From a checkpoint of a small transformer trained on Wikipedia.
Size: width 96, MLP 256 SwiGLU, 1.64M parameters.
Architecture: rotary positions, untied embeddings.
Training: a variant of Adam for these matrices, 121M tokens, 6959 steps.
Each number is 128 + 32 x the weight over its row's rms, rounded and kept within 0 to 255. Layers, rows and columns count from 0. The size above them is the row's rms in percent of the matrix's.

# layer 6 MLP gate, 256x96, rms 0.1, rows 134-157, columns 0-95
size [101 106 107  96  93 107  99 104  99 107 101  97 102  90 109 110 100 104  88  85  99 104  96 104]
[[188 112 137  78 164 114 175 150 149 120 128 113 104 148 179 114 135 151 120 180 126 105 119  71 128 102  88 164 116 134  85 122 102  86 172 155 148 140 121 121 131  78  38 131 132 134  90  72 135  68  49 181 122 137  95 147 147 121 157 176 167 172  94 134 120 139 142 156 129 155  40 148 146 167 151 123 117 127 136 116  93 133 158 127  67 157  98 121 149  72  90 135 105 158 142 129]
 [127 186 125 120 124  36 137 123 120 181 134  81 141 119 130 110 151 156  63 142  87 131 146  96 112 107 115 123 172 110  79 115 120 150 143 129 117 119 102  70  56 166 167 167  91 143 100 135 128 116 158 127 145 161 155  99  87 141  92 113 102  52 145 141 161 155 118 182 137 106 136 110 117  96 195 168 158  80 121 133 139 129 107 133  97  84 163 167  51 133 124 104  62 132 106  97]
 [115 120 185 114 145 156 137 109 127 107 111 155 131  71 111 153 126 136 116 124 108 153 147 130  82 187 121  77 134 130 138 125 178 100 116 122 105 116  89 141  50 140 106 140 142 131 124  88 123 118 147 118 144 109 135 111 157 133 195 141 172 162 101 199 180 231 176  71  68 118 117 136  92 122 189 164 174 105 121 143 147  97  96 193 112 105 183 146 153 144 116  96 110 159  97 146]
 [114  86  93 129 173 111 106  83 165 113  98 119  79 163  76 126  84  81 103 126 114 167  96 178  85 139 171 143 126 152 135 133  77  67 144 123  49 144 128  72 107 133  72 116 171 125  88  89  96 119 103 143 119  63 145 163 146 107  99 113 196 191 158 168 121 125  84 144 135 129  88  89 128 109 114 132 161 198 161 109 114 118 139 142 140 107  97 113 144  85 145 120 113 169 121 101]
 [119 105 130  46 108  92 102 131 146 118 157 138 171 128 121  87 116 129 150 109  58 112 178 126 120  89 132 144 148 129 100 117 110 122  89 162  82 160 116 115  65  69 110 143 177 108  83 110 130 123  83 134 157  58  95 177 134 119 127 160 158 126 143 141 137 125 116 132 121 181 104 133 101  83 105 192 200 114 116  98 164 126 129 132 143 136 160 191 230 154 121  91 144 160 107 141]
 [ 93  96 129  98 103 133 121 145 133 163 141 188 147 151 154 112 152 140 123 100 177 132 101 135 115  92  82 144 202 127 107 103 184 130 173 105 134 132 108 106 167  81 120 141 162 155  92 145  94 142 178 167 151 140  97 124 143 157 161 199  66 115 161 156 140 162 110 177  53 132 188 127 157 145 151 126 131 157 186 145 170 117  72 129 173 172 137 123 134  41 142 148 149 154 112 120]
 [107 115 162  60 123 132 112 110 136  83 121 191 150 191  98 126 104 217 189 136 115 181 171 159  70 109  86 141 114 177 141 179 133 118  88  80 141 124  86  74 110 127 150 109 157 138 144 145 132 187 144 121  99 141 169 180  94 130 141 134 160 166 192 134 155 159 137 148  96 145 132  90 134 159 124 179 155 189 120 134 112 153 160 112 142  97  98 154 108 105 134 132 122  86  98 107]
 [135 110 163 147 171 115 105  65 157 130 142 144 223 141 109 140 111 100 167 137 122 111 112 103  82 128  99 108 166 139 116 203 124  98 116 169 129 144 114 121 110 156 137 134 159 128  96 124  39 160 156 136 153  85 159 112  76  95 172 190  78  90 147 134 142 154 162 132 123  88 108 115 139 114 165 101 178 145 178 149 111 195 170 163 154 122 142 137 107 148 118 143  90 147  70  74]
 [166 135 177 117 108 179 191 136 113 168 169 104 105  92 101 133 146 178 117 125 155 149  99  72 169 136 126 169 158 124 104 166  86  82 133 122 109 146 121  96 192 147 141 131 177 102 194  97 173 120 129 210 115  90 107  71 160 122 204 130 111 142 128 109 112 120 114 182  74 122 144 161 163 143 166 164 131  99 164 151 113 137  83 121 129 123 153 126 101 161  93  84  98 135 147  92]
 [160 116 144 113 146 127 103  60 138 165 122 149 146 162 158 153 139 152 124 130 174 147 134  95 136 108  55 152 150 157 154 152 147  81 162  46 148 133  86 131 136 116 169 162 137 154 118  65  85 166 145 130 107 151 177 145 148 144 112 175 160 149 118 116 140 149 143 151 158 112 160 133 170 143 136 109 183 147 176 137 141 249 168 103 144  92 121 104 115 153 155 157  80 186  93 106]
 [107 116 129 134 166 116  78 114 100  78  80 101  78 144 186 129 104  96 126 183 177 120  90 162 111 110 160 106 154 113 127 115 150  81 133 140 136 144 151 103 144  78 121 106 193 118  99 125 107  95 110 171 129 138 143 173 104 110 140 159 133 229 102 146 107 114 189 166 121 148  74 137  98  82 178 186 160 152 103 131  80 162 199 144  75 132 134  97 126 131 107 114 127 159 168 117]
 [121 114 137 144 188  84  78  93  91 122  65  74 165 148 141 130 124 110 184 166 182 110 105 145 144 126  92 138 111 149 112 173 137  90 134 124  97 183 152  81  87  92 108 143 119 193  52  60  85 145 105  83 120 141 142 149  98 105 147 133  62  84 142 181 112 129 124 123 147 135 137  98 205  84 119 157 146 157 146 117 137 144 181 152 132  89 136 112 143 146 110 153 141 114  96 102]
 [131 101 130 132 166 115 124 116 105 149 162 164 160 150  44 126 127  96 183 164 122 130 133 166 101 138 129 146 125 208 161 101  95  97 189 132 137  87 154  38 124 110 116 123 158 104  51  90  90  81  82 122 127  84 120 117 125 132  98 152 142 135  85 136 145 117 102 164 116 122 106 104 231  73 130 132 149 169 163 119 156 149 131 122 191 109 145 144 110 149 149 112 143  95 132 161]
 [ 83 158  83  74  98 111 120 141 106 108 113 135  93  73 131 161 177 111 123 163 145 140 147 120  66 146 127 134 224  82  91 121 152 138 170  90 116  80 113 145 115 124 108 125 139 123 194  90 163 120 133  75 148 132 179  69 130 140 121 156 143 170  71 139  83 128 104 111  91 160 143 163 109 151 134 168 140 150 131 146 160 145 111 172 194 127 139 113 145 137 125 148  55  56 103 119]
 [140 101 178  98 140 106 138 168 161 138  95 116 167  96 105  92  84 140 117 153 135 157 131 111 155 144  80 126 161 139 125 121 143 144 134  98 119 194  99  68 149 132 177 155 204  87 182  93  71 109 138 142 132  86 147 183 126 131 110 110  92 243 168 152 136 133 117 117 112  99 111 121 185 155 114 178 142 110 173 129 126 186 122 169 151  99  87 128 129  80 121 104 155 142  92 117]
 [ 92  84 118  97 136  93  95 121 158  86 159 118 163  85  98 150 112 154 102 197 130 145  94 161 137  95 109 128 125 167  96 166 112 120 137 158 163 119 152  25  93  69 122 149 156 122  90 140 127 156  68 137 167  84 118 119 117 167 166 155 178 139 167 172 156 137 124 150 130 153  89 142 190 117  88 137 153 107 161 102 136 124 141 145 171 145 121 191  73 128 140  64 165 156 108 158]
 [166 137 150 123  98  59 120  42 116  88 171  69 152 167  99 139 137 112 105 162 120 122 113 106   8 105 140  94 132 131 114 141 136 142  90 107 155 151 104 106  72  67 118 116 109 165 121 170 109 115 139 117 123  78 153 113 111 134 205  62  91 101 158 136 130 136  84 157 173 123 116 113 150  87 137 135 130 120 143 167 155 133 110 119 146 130 120 179 107 119  83 144 101 160  80 146]
 [146 152 159 142 164 164 124 133 138 137 165 162 152 138 134  92  81 115 133 127  70 144 164 131  84  91 104  64 139 121  89 167 103 109  65 124 104  69 118 161  79 114 151 103 164 164 122  88  96 122 149 101 116  80 145 139  84 184 135 136 152 112  69 170 159 100 183 166  76 122 168 169  73  94 130 142 124  69  92  94 158  88  89 128 121 166 147 125 118 140 111  75  86 151 133  85]
 [186 113 118 125 115 107 145 140 184 121 160  77 157 151 138 133 122 116 116 211 101 132 160 144 109 132 115  70 150  97 120 153 151 125 148 145 156 139 167 106 130  88 140  90 115 114 149 167 180 116  74 123 151 147 169 141 115 101 122 223 146 177 112  96 209 122 152 177 141 164 132 167 120 178 101 167 146 109 168 121 162  85  62 114 149 143 183 144 116 140 137 137 151 180 162 167]
 [156 100 154 116 134 182 119 170 136  97 121 152 106 138 116  92  94 114 106 164  99 127 121  99 109 118  43 150 136 115 112 133 115 129  81 136 182  70 127  86 139 113 111 100  91 133 170 137 140  99  90 162 118 150 169 189 101  95 141 121 157 178 138 115  93  95 105 163 100 119 127  92 133 154 106 150 103  38 104 100 205 158  74  69 172  90 163  94 129  89  76 104 122 100 101 118]
 [136 113 134 135 211 105 132 118 115  82 123 136 157 158  98 103 130 150 129  98 117 119 136 113  65 128 161 140 173 186 127 169 154 109 124 134 147 124 139  88 108 153 138 116 155 126  82  70 138 156  73 144 138 137 151 106 131 182  97 158 137 119 166 146 136 140 184 137 129 151  78 143  92 130 128 167 168 225  99 186 146  83 179 215 139 154 114 152 151 148 145 100 174  85  95  85]
 [104 148 135 135 101 100 110 125  65 157 124  91 134 145 132 165 138 104 161 125 188 156 113 114 149  99 111  93 153 147 139 167 135 100  99  77 140  87 138 123 182  96 138 156 145 146 117 122  98 169 131  87 122 109 115 160  64 178 127 126 112 140 165 123 157 144 133 137 119 148 115  70 158 130 173 134 157 183  98 121 120  99 165 247 153 108 195 130 118 142 165 105  42 184 165 155]
 [139 136 107 122 205  44 157  95 139 131 136  86 185 123  87  56 126 165 153 135 119 150 133 164  65 132 130 144 162 101 105 149  98 219  61 158 177 110 123 116  83 100  87 162 188 131 100 111 126 119 111  53 121 172 163 129 100 113 132 121 126 173 139 128 125 100 147 118  97 158 140 155 141 157 140 148 114 112 166 116 161 128  84 120 103 117 103 112 151  76  88  88 139 118 110 112]
 [133 188 157 151 155  82 155 140 120 144  88  74 115 104 161 154 191  87 184 205 183 128  98 122 114  72 132 100 156 145 101 189 121 179 212 147  98  98 143 112 109  76 169 106 131  61 107 142 163 133 110  90 142 123 179 111 101  81 157 173  92 183 116 140  93 151 110 105 167 143 127 106 136 133 145 153 142 117 137 138 180 108 134 110 142 119 126 133 123 145  83 107 131 142 126 170]]
# layer 6 MLP up, 256x96, rms 0.093, rows 134-157, columns 0-95
size [ 99 104 107  99 103 107 103 103 102 101 101  93 101  94 104 109 100 106  93  89  96 101  97 103]
[[137 127 158 141 160 149 121 173 147 104 136 105  74  75 129 117  80  88 121 136 106 161 137 151 171 149 162 113 160 109  84 149  39 115  96 137  97 127 172 179 134 137 123  97 165 163 114 189  64 149 104 112 122 111 159 167 143 124 115 169 116 185  96 148 155  38 166 135 116 115  81 176 153 136 109 141 117 104 161 112 138 148 155 143 149 142 181 115  96  81 123 133 198 171 173 116]
 [144 111 137 117 138 117 156 102 163 137 140  95 130 118 122 166 114 211 188 121 150  28 135 127 142 160 147 176 114 136 125 108 112 121 144 110 101  99 161 127 121 164 148 102 126  96  95 178 147  95  91 149 138 112  66  72 125 116 112 114 134 191  69 134 119 129 114  34 196 116  51  93 160 118 170 144 151 137 115 144 145 137 186 138 137 150 132  96  93 142 159 132 114 126 186 141]
 [ 95 111 161 107  97 152 194 122  98 165  69 103 170 181  55 159 123 179 136 131  73 152 123 138  81 142 122 182 140 113 117 139 132  73  91 133 132 161 136  56 121 140 157 180 101 106 149 152 118 153 161 129 112 114 132 159  99 134 104  71 139 155 128 138 117  76 137  87 132 127 192 124 106 199  90 116 152 165  69 133 125 117  94 135 143 130 138 106 138  66  92  99 111 179 106  91]
 [140 112  98 153  58 163 122  85 138 155  76 180 150 142  65 128 118 142 140 146 118 116  69 138 110 169 125 184 186 140 137 148 127 150 156 138 149 133  99 166  95 163 155 133 101 164 168  76 143 102 200 150 167 170 118 168 120 126 112  73 129 119 117 137 135 139  75 122 104  74 163 150 156 159 132 100 115 196 140 154 154 144  90  78 191  87 156 176 116 151  89  93 100  98 115 125]
 [180 107  81 156  75 146  99 121 171 133 125 104 131  99 118 109  89 155  97 158 139 111 152 135 151 131 165 103 115  71  62 111 124 150  89 114 174 128 133 134 197  62  71 243 136 111 122 138 131 142  83  78 141 126 100 108 202 133 143 111 145 137 136 167 169 111 140 116 111 117  93 116 130 104  85 119  90 146 164 164 137 142 110 137 133  77 137  86 160 133  93 177 155 155 141  84]
 [152 101 152 185 178 113 146  86  78 131  67 124 152 118 140 114 143 180 135 105  64 110 140 111 161 180 107 123 100 113 136  89 137  77  77 108 102 143 143 160  86 169 181 100 129 149 106 140 118 137 133 139  82 117 185 136 142 142 109  92  93 105 147 142  78  98 131  96 153 112 101 100 131 138  91 156  78 146  40  67  95 187 139 167 133 149  93 100 141 101  86 151 135  96 181  99]
 [147 124 137  88 163 140 115  58 100 126 162 174 151 141 163 118 180 155 116  97 118 114 169  89  94 130  99 134  78  70 153  66 111  88 193 102 112  97 109 179 128  87 124  55 121 140 116 169 106 155 193 111 112 159 156 122 150 181 152 177  85 142 106  76 122 194 148 107 109 155 120 152 161 155 190 116 105 143 130 136 118 154 147 152  80 139 124 134 162 146  72 103 109 111 115 142]
 [140 130 128  82 142 163  91 171 174  59  99 119 108 229 121  48 134  41 165  98 101 155 154 154 143 155 142 107  69 107  91 131  95 133 121 108  91 129 120 129 141 127 147  76 132 135 100 112 165 142  62 118 165  83 142 183 135  87 100 143 160 173 159  96 127  77 115 104 144 177  88  93  76 121 147  94 148 135 146 117 103 119 146 144 132 101 113 115 149 114 109 131 162 149 109 138]
 [100 107 135 153 121 100  70 130 137 138  74 118 132 170 154 132 107 120 128 108 141 102  84 140 125 100 191 110 120 183  83 110  77  86 155 139 208  68 137 133 124 159 145 140 119 101 134 116 102 146 150  84 138 156 132  58 120  81  94 175 159 156 152 145 144 121 102 133  90 137 163 101 152 157 128 107  92 115  92 194 191  93 122 181 207  96  90 111 107 125 147 179 152  80 121 117]
 [169 139 120 184  94 176 124 112 124  91 141 119 156 124  98 150  76  80 149 172 108 191 158 176  94 132 174  98 104 139 146 108  96 160 158  88 133 130 130 162 130 120 121 126 110 136 133 151 187 109 149 139 136 100  82  87 136  94  94 155 156 123 127  69 135  88 188 111 143  96 127 149  87 173 151 120 149  56  96 139 155 133 133 108 152 143 197 142  76 124 173  91  96 197 104  62]
 [135 156 180 176 109 127  96  29  95 110 129  81  68  82 171 137 127 147  99 155 182 126 154 136  79  98  79 122 111  50  86 167 148 123 122 122 162 137 162 142 135 107 132 143  86 139 110 135 119 109  92 115 134 151 131 109 134 100 134  99 127 165 150 117  96  76 139 110  59 206 120 188 178 112 137 149  85 131  85 134 108 139 104 146 108 103 108  65 159 112 109 143 122 138  98 100]
 [ 96 149 124 183 185 159 103 140 132 139  72 141 162 102 141 119 108 126 168 101 108 154 150  78 127 131 132 119 176  98 176 166 144 101 135 140 185 134  95  85 120 150  99 150 105  93 145 107 163 144 118 152 102  95 113 139 107 120 122 153 135  83 123 142  56  77  78 151 133  55 167 122  98 132 133 210 131  77  63 101 118 166  74 104 133 131 115 164 128 208 100 114 136 118 179 107]
 [107  94  69 148 123 111 176 142 154 163 116  89 171  53 117 149 152  65 123 172 171 143  85 160 160 158  85 161 113 154 126 147 145 166 113  98 183 127 105 119  97 134 139 165 152 119  99  93 174 165 156 122 134 101 145 123  98 129 120 101  94  71 145 162 200 156  93 156  83 130 133 116 150 185 115  78 109 111 116 140 197 156 118 108 121  85 124 127  73 163 102 107 129  83 113 183]
 [172  75 157 101 116 132 124 146  97 129 179 116 140 109 165 129 195 106 190 140 119 183 171 163 130  99 142 159 118 100  99 155 116 151 137 179  62 109 146  98 171 129 110 123 114 129 139 123 132 127 129  92 150 132 138 100  72  74  21 133 151 138 175 142 116 109  98 155  84 158 141 163  93 198 122 145 140  93 135 108 106 110 109 144 158 103 150 172 102 149 180  82 133  85  88 169]
 [112  93 134 145 137 159 119  98 114  92 144 143  98 127 212 133 122 205  86 125  77 138 136 138 100 113 123 197 156 172 155 143 179 113  86 153 124 126 125 191 142 147 159 147 130 138  89 129 119 128 104 136 100  69 119 107 151 125 138 130 169 135 184 117  11  91 125 112 143 159 136 126  98 126 127 142 114  82 107 142 108 205 103 186 152 139  84  66 114 108 105  99 138  97 137 122]
 [ 99 110 125 134 119 221 125  95 133 172 138 109 146  74 109  59 125 175 136 143 142 105 133  80 144 124 188 188 160 164 137  73 106 147 149  84  86 136 132 113  76 152 124 172 142 136 107 164 106 127 144 101 177 112 110 100  95 183 145 143 152 117  97 164 139 143  80 176 171 131 111 164 159 144 130 162 109  98  72 181 113 128  96 137 123  78 111 133 103 121 119 102 119 155  55  74]
 [152 179 141 127  91 110  84 108 137 110 162 118 190 155 158 143 128 159 184 119 140 122 123  95 117  61 131  55 142 114 113  98 125 168 138 108 121 135 116  85  98 140 189 140 105 144  84 102 183 101 167 140 123 167 107 147 113 138 166  90 124  82 188 115  77 120  79 155 134 114 108 199 151 134 115 131 128  76  84 190 149 107  92 120  96 151  89 186 168 122 117 101  96 134 173 176]
 [ 98 107  91  80 148 144 138 139 112 134  95  55 147 123 139 109 172 180 140 128  96 106 182 127 172 117 199 129  93 165  97  77 137 170 108 157 154 159 127  56 156 115 103 129 138 120 109 181 107  85 115 175 141 183  70 150 141 137 101 180  73 118 122 165 138 130 161 125 137  75  89 156 137 101 112 109  95 127 155  63  91 166 133 114 118 141 137 172  47 105 108 132 103 119 144 142]
 [160 132 129 126 124 152 109 133 144  72 124 142  99 152 106 116 126  85 180  87 109 101 138 206 158 112  68 103 126 121 148 141 134 102 122 106  77  86 141 150 142  80 194 104 131 151 155 128 156  84 129 102 151 149 132 143 116 130 130 152 178 205 147 113 145 167 165  64 162  98 142 148  41 134 104 159 191 126  65 132 155 131 120  95  91 116 171 168 124 131 162 117 111 151 178 184]
 [182  92  95 112 118 168 142 145 116 116 142 145 144 112 149 118 164  79 199  70 170 172  96 176 164 176  83 116 114 121 180  56 130 123 124 119 122 107  99 140 170  98  99 140 153  90  85 129 169 170 179  99 156 156 139 108 170 111 161 138 108 131 114 136 120 213 160 157  82 187 146  71 127 148 149 134 123 144 176 154 159 141 171 123  96 116 156  95 124 125 168 150 148 107 133 171]
 [148 117 130 159 115 137 129 148 176 156 110 116 104 169 103 190 132 188 139 155 113 139 122 187 142  69 130  74 126 138  91  73 190 182 137 137 214 131 168 152 147  75 137  81 143 152 110 157 132 105 126 126 149 193 123  81 105 221 139 123 100 145 105 127 122 170 130 175 132 147 145 140 169 151  99 136 119 154 207 161  91 110 158 103  84 141 128 123 106 164 100 113 141 116 135 130]
 [160  94 109 130 167 161 159 158 109 114 103 183 148 122 132 151 164 186 142 167 172  95 194 125 124 128 180 133 155 121 161 138 194 151 110 133  83 155 151 188 108 159 177  96 153 156 164 125 124 115  88 109 205 109 138 179 128  94 104 164 137  59 125 105  89 145 116 159 103 161 147 152  60 136 125 132 106 139 108 164 133 160 139 126  86 154 131 198  98 168 150 122 158 164 169 105]
 [ 98 120 162 105 108 129 163 119  89 157  94 118 155  93 176 161 158 120  38 197  94 133 109 170 143  80 134 110 142 133 107 105 100  94 133 116 111 126 129 179 147 121 116 144 113 103  78 123  52 131  76 109 109  84 191 133 116 128 116  95 110 124  99 145 114 130 110 158 204  98 122  28 125 119 119 117  95 165 138 109 108 148 150 185 155 146 134  88 127 148 127 200 108 152 163 142]
 [127  91 137 120 155 166 135 109 164 143 165 116 173 113 111 129 117  85 145 178 143 134 193 129 175 118 142 137  98 133 144  70  75 164 164 142  99 123 125 184 152 140 135 150 135 166  75 130 104  83 165 136  77  89 129  87 172 138 119 144  82 118 142 155 112 108 133 124 136  74 136 138 137 121 163  87  96 110  18 156 129 156 151 180  85  96 105 169  83 172  92 196  91 134 110 124]]
# layer 6 MLP down (transposed), 256x96, rms 0.0917, rows 134-157, columns 0-95
size [100 103 107 102 100 104 103 102  99 105 104  94 100  92 103 108 100 104  91  89 100 101  99 103]
[[130 137  96 106 116  86 133 115 140 184 116 146 178 135 127 132 130 183 154 117 156 128 140 108 116 126 141 114 131 122  96 127 183 175 121  85 122 150 179 130 119 162 184 172  67 104  99 108 158 104 110  98 177 139 164 120 134 171 151 109 119  20 122 150 125 164 148 108 142 124 140  73 187 156 164 166 137 141 140 140 205 150 102 147 162 115 144  69 174 163 123 117 115  90  45 156]
 [120 130 130 139 127  89 115 162 114  92 126 158 125 123 110 129  95  39 128 153 152 163 152 126 133 162 146 109  70 132 126  53 143 113 119  96  72 136 143 111 115 103  50 173 119 144 168  69 192 130 120 125 183 170  72 141 177 107 149 190 137 157  79 116  69 152 144 147 138 168 129 104 148 140 132 176  99 139 100 134 106 117 179 124 155 190 132 170 168 141 187 137 142 147 118 120]
 [ 90 143 117  85 186  96  93 166 171 107 148 166  96 107 141 138  97 156 119 147  88  83 137 115  90 195 173 118 119 130 104  72 138 155  89 137 122 166 112 136  63 117 112 151 127 103 141  91 109 121 150  68 107 159 123 175  82 158 160 155  96 122  97 136 143 129 118 172  97  77 114  75  97 104 162 156  71 116 176 146 164  83 151  98 141  57 153 104 184 162 167 135 114 146  98 123]
 [102 153 130 140  79 123 140  85 131  85  99  85  94 170 114 181 153 127  71 151 114 133 114 102 155 123 125  93 104  93 137 133  91 151 152 140  97 143  71 101  95 167  97  80  84  87 117 167  87 100 157 181 128 116  90 125  91  96  66 100 152 164 152  88 149 124  94 109 142 132 116  67 131 166 102  58 131  94 117 150 185 119 125 138 113 120 188 135  91 109 151  75 146 140  49 159]
 [112  93 148  76 131 171 159 134 132 168  99 152 176 130 167 140 139 105 113 184 162 135 101 101 128  63 111 146 124 169 122 117 101 148 137 118 119 136  94 102 143 163 130  79 100 129 127 111 120 101 117 157  57 111 109 156  72 155 103 163 153 153  85 171 105 144  90 104 114  95  89 126 128 112 198 184 129 119  83  48  76 129 180 180  91 110 123  85  44 142 118 102 111 139 136 100]
 [159 109 135 118  78 157 147  72  69  73 160 164 112 115 110 158 155 107  69 109 145 128 165 100 119 115 151 153 135  86 131 110 163 131 134 132 184 110  81  72 155 102 143 127 170 127 150 166 125 136 156 103 111  97  67 117  61  92 182 109 139 173 149 130 174 144 107 176  92 106 148 146 144 122 117 113  63  73 134 116 174 124 152 128 105  88 111 114  75 132 198 129 121  77 157  75]
 [124 115 107  77 211 163 139 104 102  87 114 147 194  53 113 106 136 143 114 101 125  97 154 129 120 114  97 123 106 129  95 151 131 123 115  95 161 123 197 168 134 156 106 138 159 126 141 124 108 139  72  94  85  64 156  98  76 143 134 141  86 156 130 125 157 121 141  97 132 101  89 113  62 110  60 131  85 128 157  92 161 148 129 109  96 127 126  84 154 215 168 169  94 134 136  92]
 [146 100 144 106  79 117 163 105 140 128 139  56 138 115 181 124 146 185  89 126 149 108 125  92 172 126 161 127 143 151 155 120 150 126 137 135 143 128 133 193 143 171 150  99 177 186 124 186 123 106 188  96 174 140  80  91 117 154  91 146 124 219 179 102 160 141 124  70 145 151 123 125 117 102  58 103  97 107 178 163  95 182  86 106 116 144 142 164 107  80 139  97 118 134 134 140]
 [124 126 124 135 167  71 115 137 163 160 164 202 144 158 122 140 128 114  99 144 109 155 137 117 152 150 143 157  99 100 129 101 191 163  70 129 133 102 104 127 107  75 131 120 121  71 160  95 161  83 101 208 155 104 158 126  78 114  85 157 144 162 175 150 110 133 149 193 136 190 109 125 114 102  89 122 178  95 143 150 178 104 111  99 151 144 105 179 113 177 148 144 132 116 134  42]
 [109  82 136 136 199 157 168  91 131 166 134 117 151  84  73 126 105  95 171 143  77 149 208 139 113 115  95 103 107 108 204 132 131 141 154 105 118 160  12 157  99 122 142 116  97 150 163 182 129 127 144 187 125 168 129 127 129 122 146 137 143 127 124 119 126  70  93 123 147 130 109 134 146 142 128 118 115 127  96 142 111 132 132 146 145 123 204  69 167 148 129  91  73 170 172 113]
 [158 124 113 137 106 163 131  83 151  86 136 128 121 212  91 106 163 107 131 145 130 167 164 131 151 140  74 129 176 178 112 119 180 120 133 162 158 136 171 124 117  86 147 126 121 153 169  98 108 139 183  97 117  87 150  64 135 132 120 158 161  68 131 112 160 149  80 161 130  46 122  91  83 189 146 122 133  76 124 130 160 130  93 119 195  71 138 117 126 132  97 163 115  99 168 177]
 [187 118  97 159 184  66 127 180 144 105 148 101 172  63 185 116 157  81 126 135 138 137 124 140 103  95 125 116 155 138 160  88 112 117 111 175  92  79 181 112 125 162 157  96  70 117  98 148  87 114 148 147 159 188 128 153 124 193 126 114  60 125 147 157 109 189 131 118 135 136 104 113 102 138  68  97 117 165 133 122  99  56 160 166 123 125 106  93 116 143  76 152 153 108 109 123]
 [ 69 111 187 126  70 103  97 116 135 147 131 132 151 135 129 143 117 120 136 138 156 111 122  59  73 110 114 128 164 100  69  96 160 152  71  88  73  79 110 135 130 166 130 117 131  53 150 148 106 119 138 127 107 194 172 109 158 153  72 145  74 118 140 107 108  92 144 169 150  85 131 126  97 122 115 131 173 162 127  91 148  87  58 100 132  69 131  89 198 147 130 139 125 130 107 163]
 [143 178 151 153 147 101  81  97 146 206  98 114 135 166 115 117  71 159  85 109 154 116 129 160 177  69 113 105  61 126 182  81 126  91 128 122 146 143  96 101 110 125 126 117  99 122  31 128 112 127 145 142 143  85 131 156 113 151 146 171  89 108 219 150 108  95 143 140 141 120 125  99 112  75 156 103 150 118 158 162 130 153 151 111 139 141 143  79  55 162 150 155 102 137 112  90]
 [146  86 100  92 137 141 118 212 143  74 230 223 131 135 129 153  81 122 130 137 161 136 173 129 122 156 154 122  88 139 150 113 126 172 144 115  98 135 116 127 128 183  78 123 152 129 154 157 134 105 114 104  77 148 130 101 127 141 162 148 216 189 133 135 159 100 130 149 139 151 174 126 133 143 125 162 113 162 131 146 113 105 140 156 166  87 165 197 132 130 135 104 159 165 177 139]
 [146 126 142 102 123 109 106 134  92 159 140 108 181  73  94 177 165  89 144 131  99 125 145  98 111 139  90  97 129 174 165 154 107 115 104  97 139 177 124 101  82 105 163 119  70 122 142 116 171 181 106  98 173 136 141  84 175 163 142 168 154 120 189 181 135  94 126 136 144 131 169 145 182 108 164 124 184 120 124  58  89 140 142 113 138 207  67 132 166  99 176 130 181 118 124 144]
 [ 49 137 112 125 138 174 150 159 152  55 121 153 118 136 173 153 131 157 162 140 178 143 186 119 134 149 147 177 154 149 169 117 124 137 164 151 135 142 144 144 140 150 146  95 115 119 134  96 113 101  74 172 162 137  90 123  87 182  76 183 127 108  72 174 152  75 118 150 166 111 118 153 116 158 128  90  56 143 133 104 145 122 148 192  60  70 125 154 162 159 125 116 114 126 171 160]
 [156  84 102  81 118 131 177 111 153 123 134 152 148 114 170  79 155 133 169 111 120 211 108  78 128 118 145 158  76 130 123 127 141 147 190 169 102 135 150 175 173 130 133 147 100  81 137 124 119 114 140 155 107  98 128  64 108  92  75 185 115 104 108 131  99 102  84 137 151  82  82 121 161 103 156  97  67 139 106 140  96 130 175  86 110 141 147 113 132 113 152  96 191 168 195 182]
 [135 132 150 159 130  87 151 121 117  74 125 147 139 117  63 167 180 186 125 152  88 185 178 115  77 123 145 141 133  98 124  88 110 139 152 125 138 147 144  72 103 115 116 122  95 101 135 125  49 169  90 148 157 147  89 131 134 127 117  96 113 101 191 164 103 173 134  77  48 152 117  95 101 124 137 101 130 137 180  98 188 147 133 145 161  94 108 118 176 153  85 143  92 149 165  67]
 [118 165 148 126 108 157  90 125 123 181  91 161 130  91 151 181 124 139 105 186  96  85  95  87 122 124 112  92  65 175  78 160 103 130 150 158 131 129 133 164  91 137 143 179 126 159 156  90 136 184  89  90  82 157 135 147 118  73  89 101 153 100 140 131 147  94 142 114 124  44 116 147 113 131 121 111 133 123 126  73 145 140  89 169 140 167  70 186 106 105 123 170 193 170 113  95]
 [110  86 115 117 161 127 156 122 116 122 150  91 145 116 150  41  94 126  85 149 112 142 129  65 203 186 148 137  84  85  68 149 131 156 170 128  94 106  91 150 147 133 163 180 105 141 156 136 134  67  93 144 128 109 133 146  99  59 112  85 171 106 134 141  71  94 134 130  83 114 131 149  79 142 128 131  86  67  97  99 105 118 120 128 164  86  74  92  82 103 160 117  96 149 123 136]
 [150 135  87 123 207 143 114 106 130  91 122 137 109 163  92 196 152 149  31 174 116 146 139 131 160 103  88 141 141 125 179  70 141 118 196 126 120 142 129 165 128  87  95  96 147 132 152 107 143 100  71 176 144  94  99 116  76 108 113 153 107  97 160 123 129  88 127 183 109 102 143 153 135 153 198 129 137 133  60 154 170 124 132 112 107  87 175 110 114 170  87 148 113 150 152 101]
 [149  94 141 162  92 132 140  78  86 117 118 157  98 175 126 130 122  89 161 101 114 118 129 118 124 104  98 135 145 108 153 141 129 137 116 147 134 167  20 159 125  74 152 124 180 183 164 129  74 143 105  81 150  60 142 137  85 110  74 142 100 134 102 135 165  93  82 120 149 129 149 124 161 175 153 117 199 112  82 147 110 119 105 112  69  42  85 136 108 122 127 126 120 114  73 129]
 [128 124 126  77 182  77  83 112 155  93 144 132 154 119 132 164 152 143 126  97 156 138 145 174 111 118 124 129 173  88 153 137 134 179 137  78 175 116 179 123  93 101  95  94 157  66 151 155 182 122 105  67 137 129 138  86 130 119  99 136 122 179 128  83 117 155 124 174 148 124 101 114 185 103 142 176  74 101 135  73  59  92 152  51  89 137 106 118 147  87 131 143 133 141 126 194]]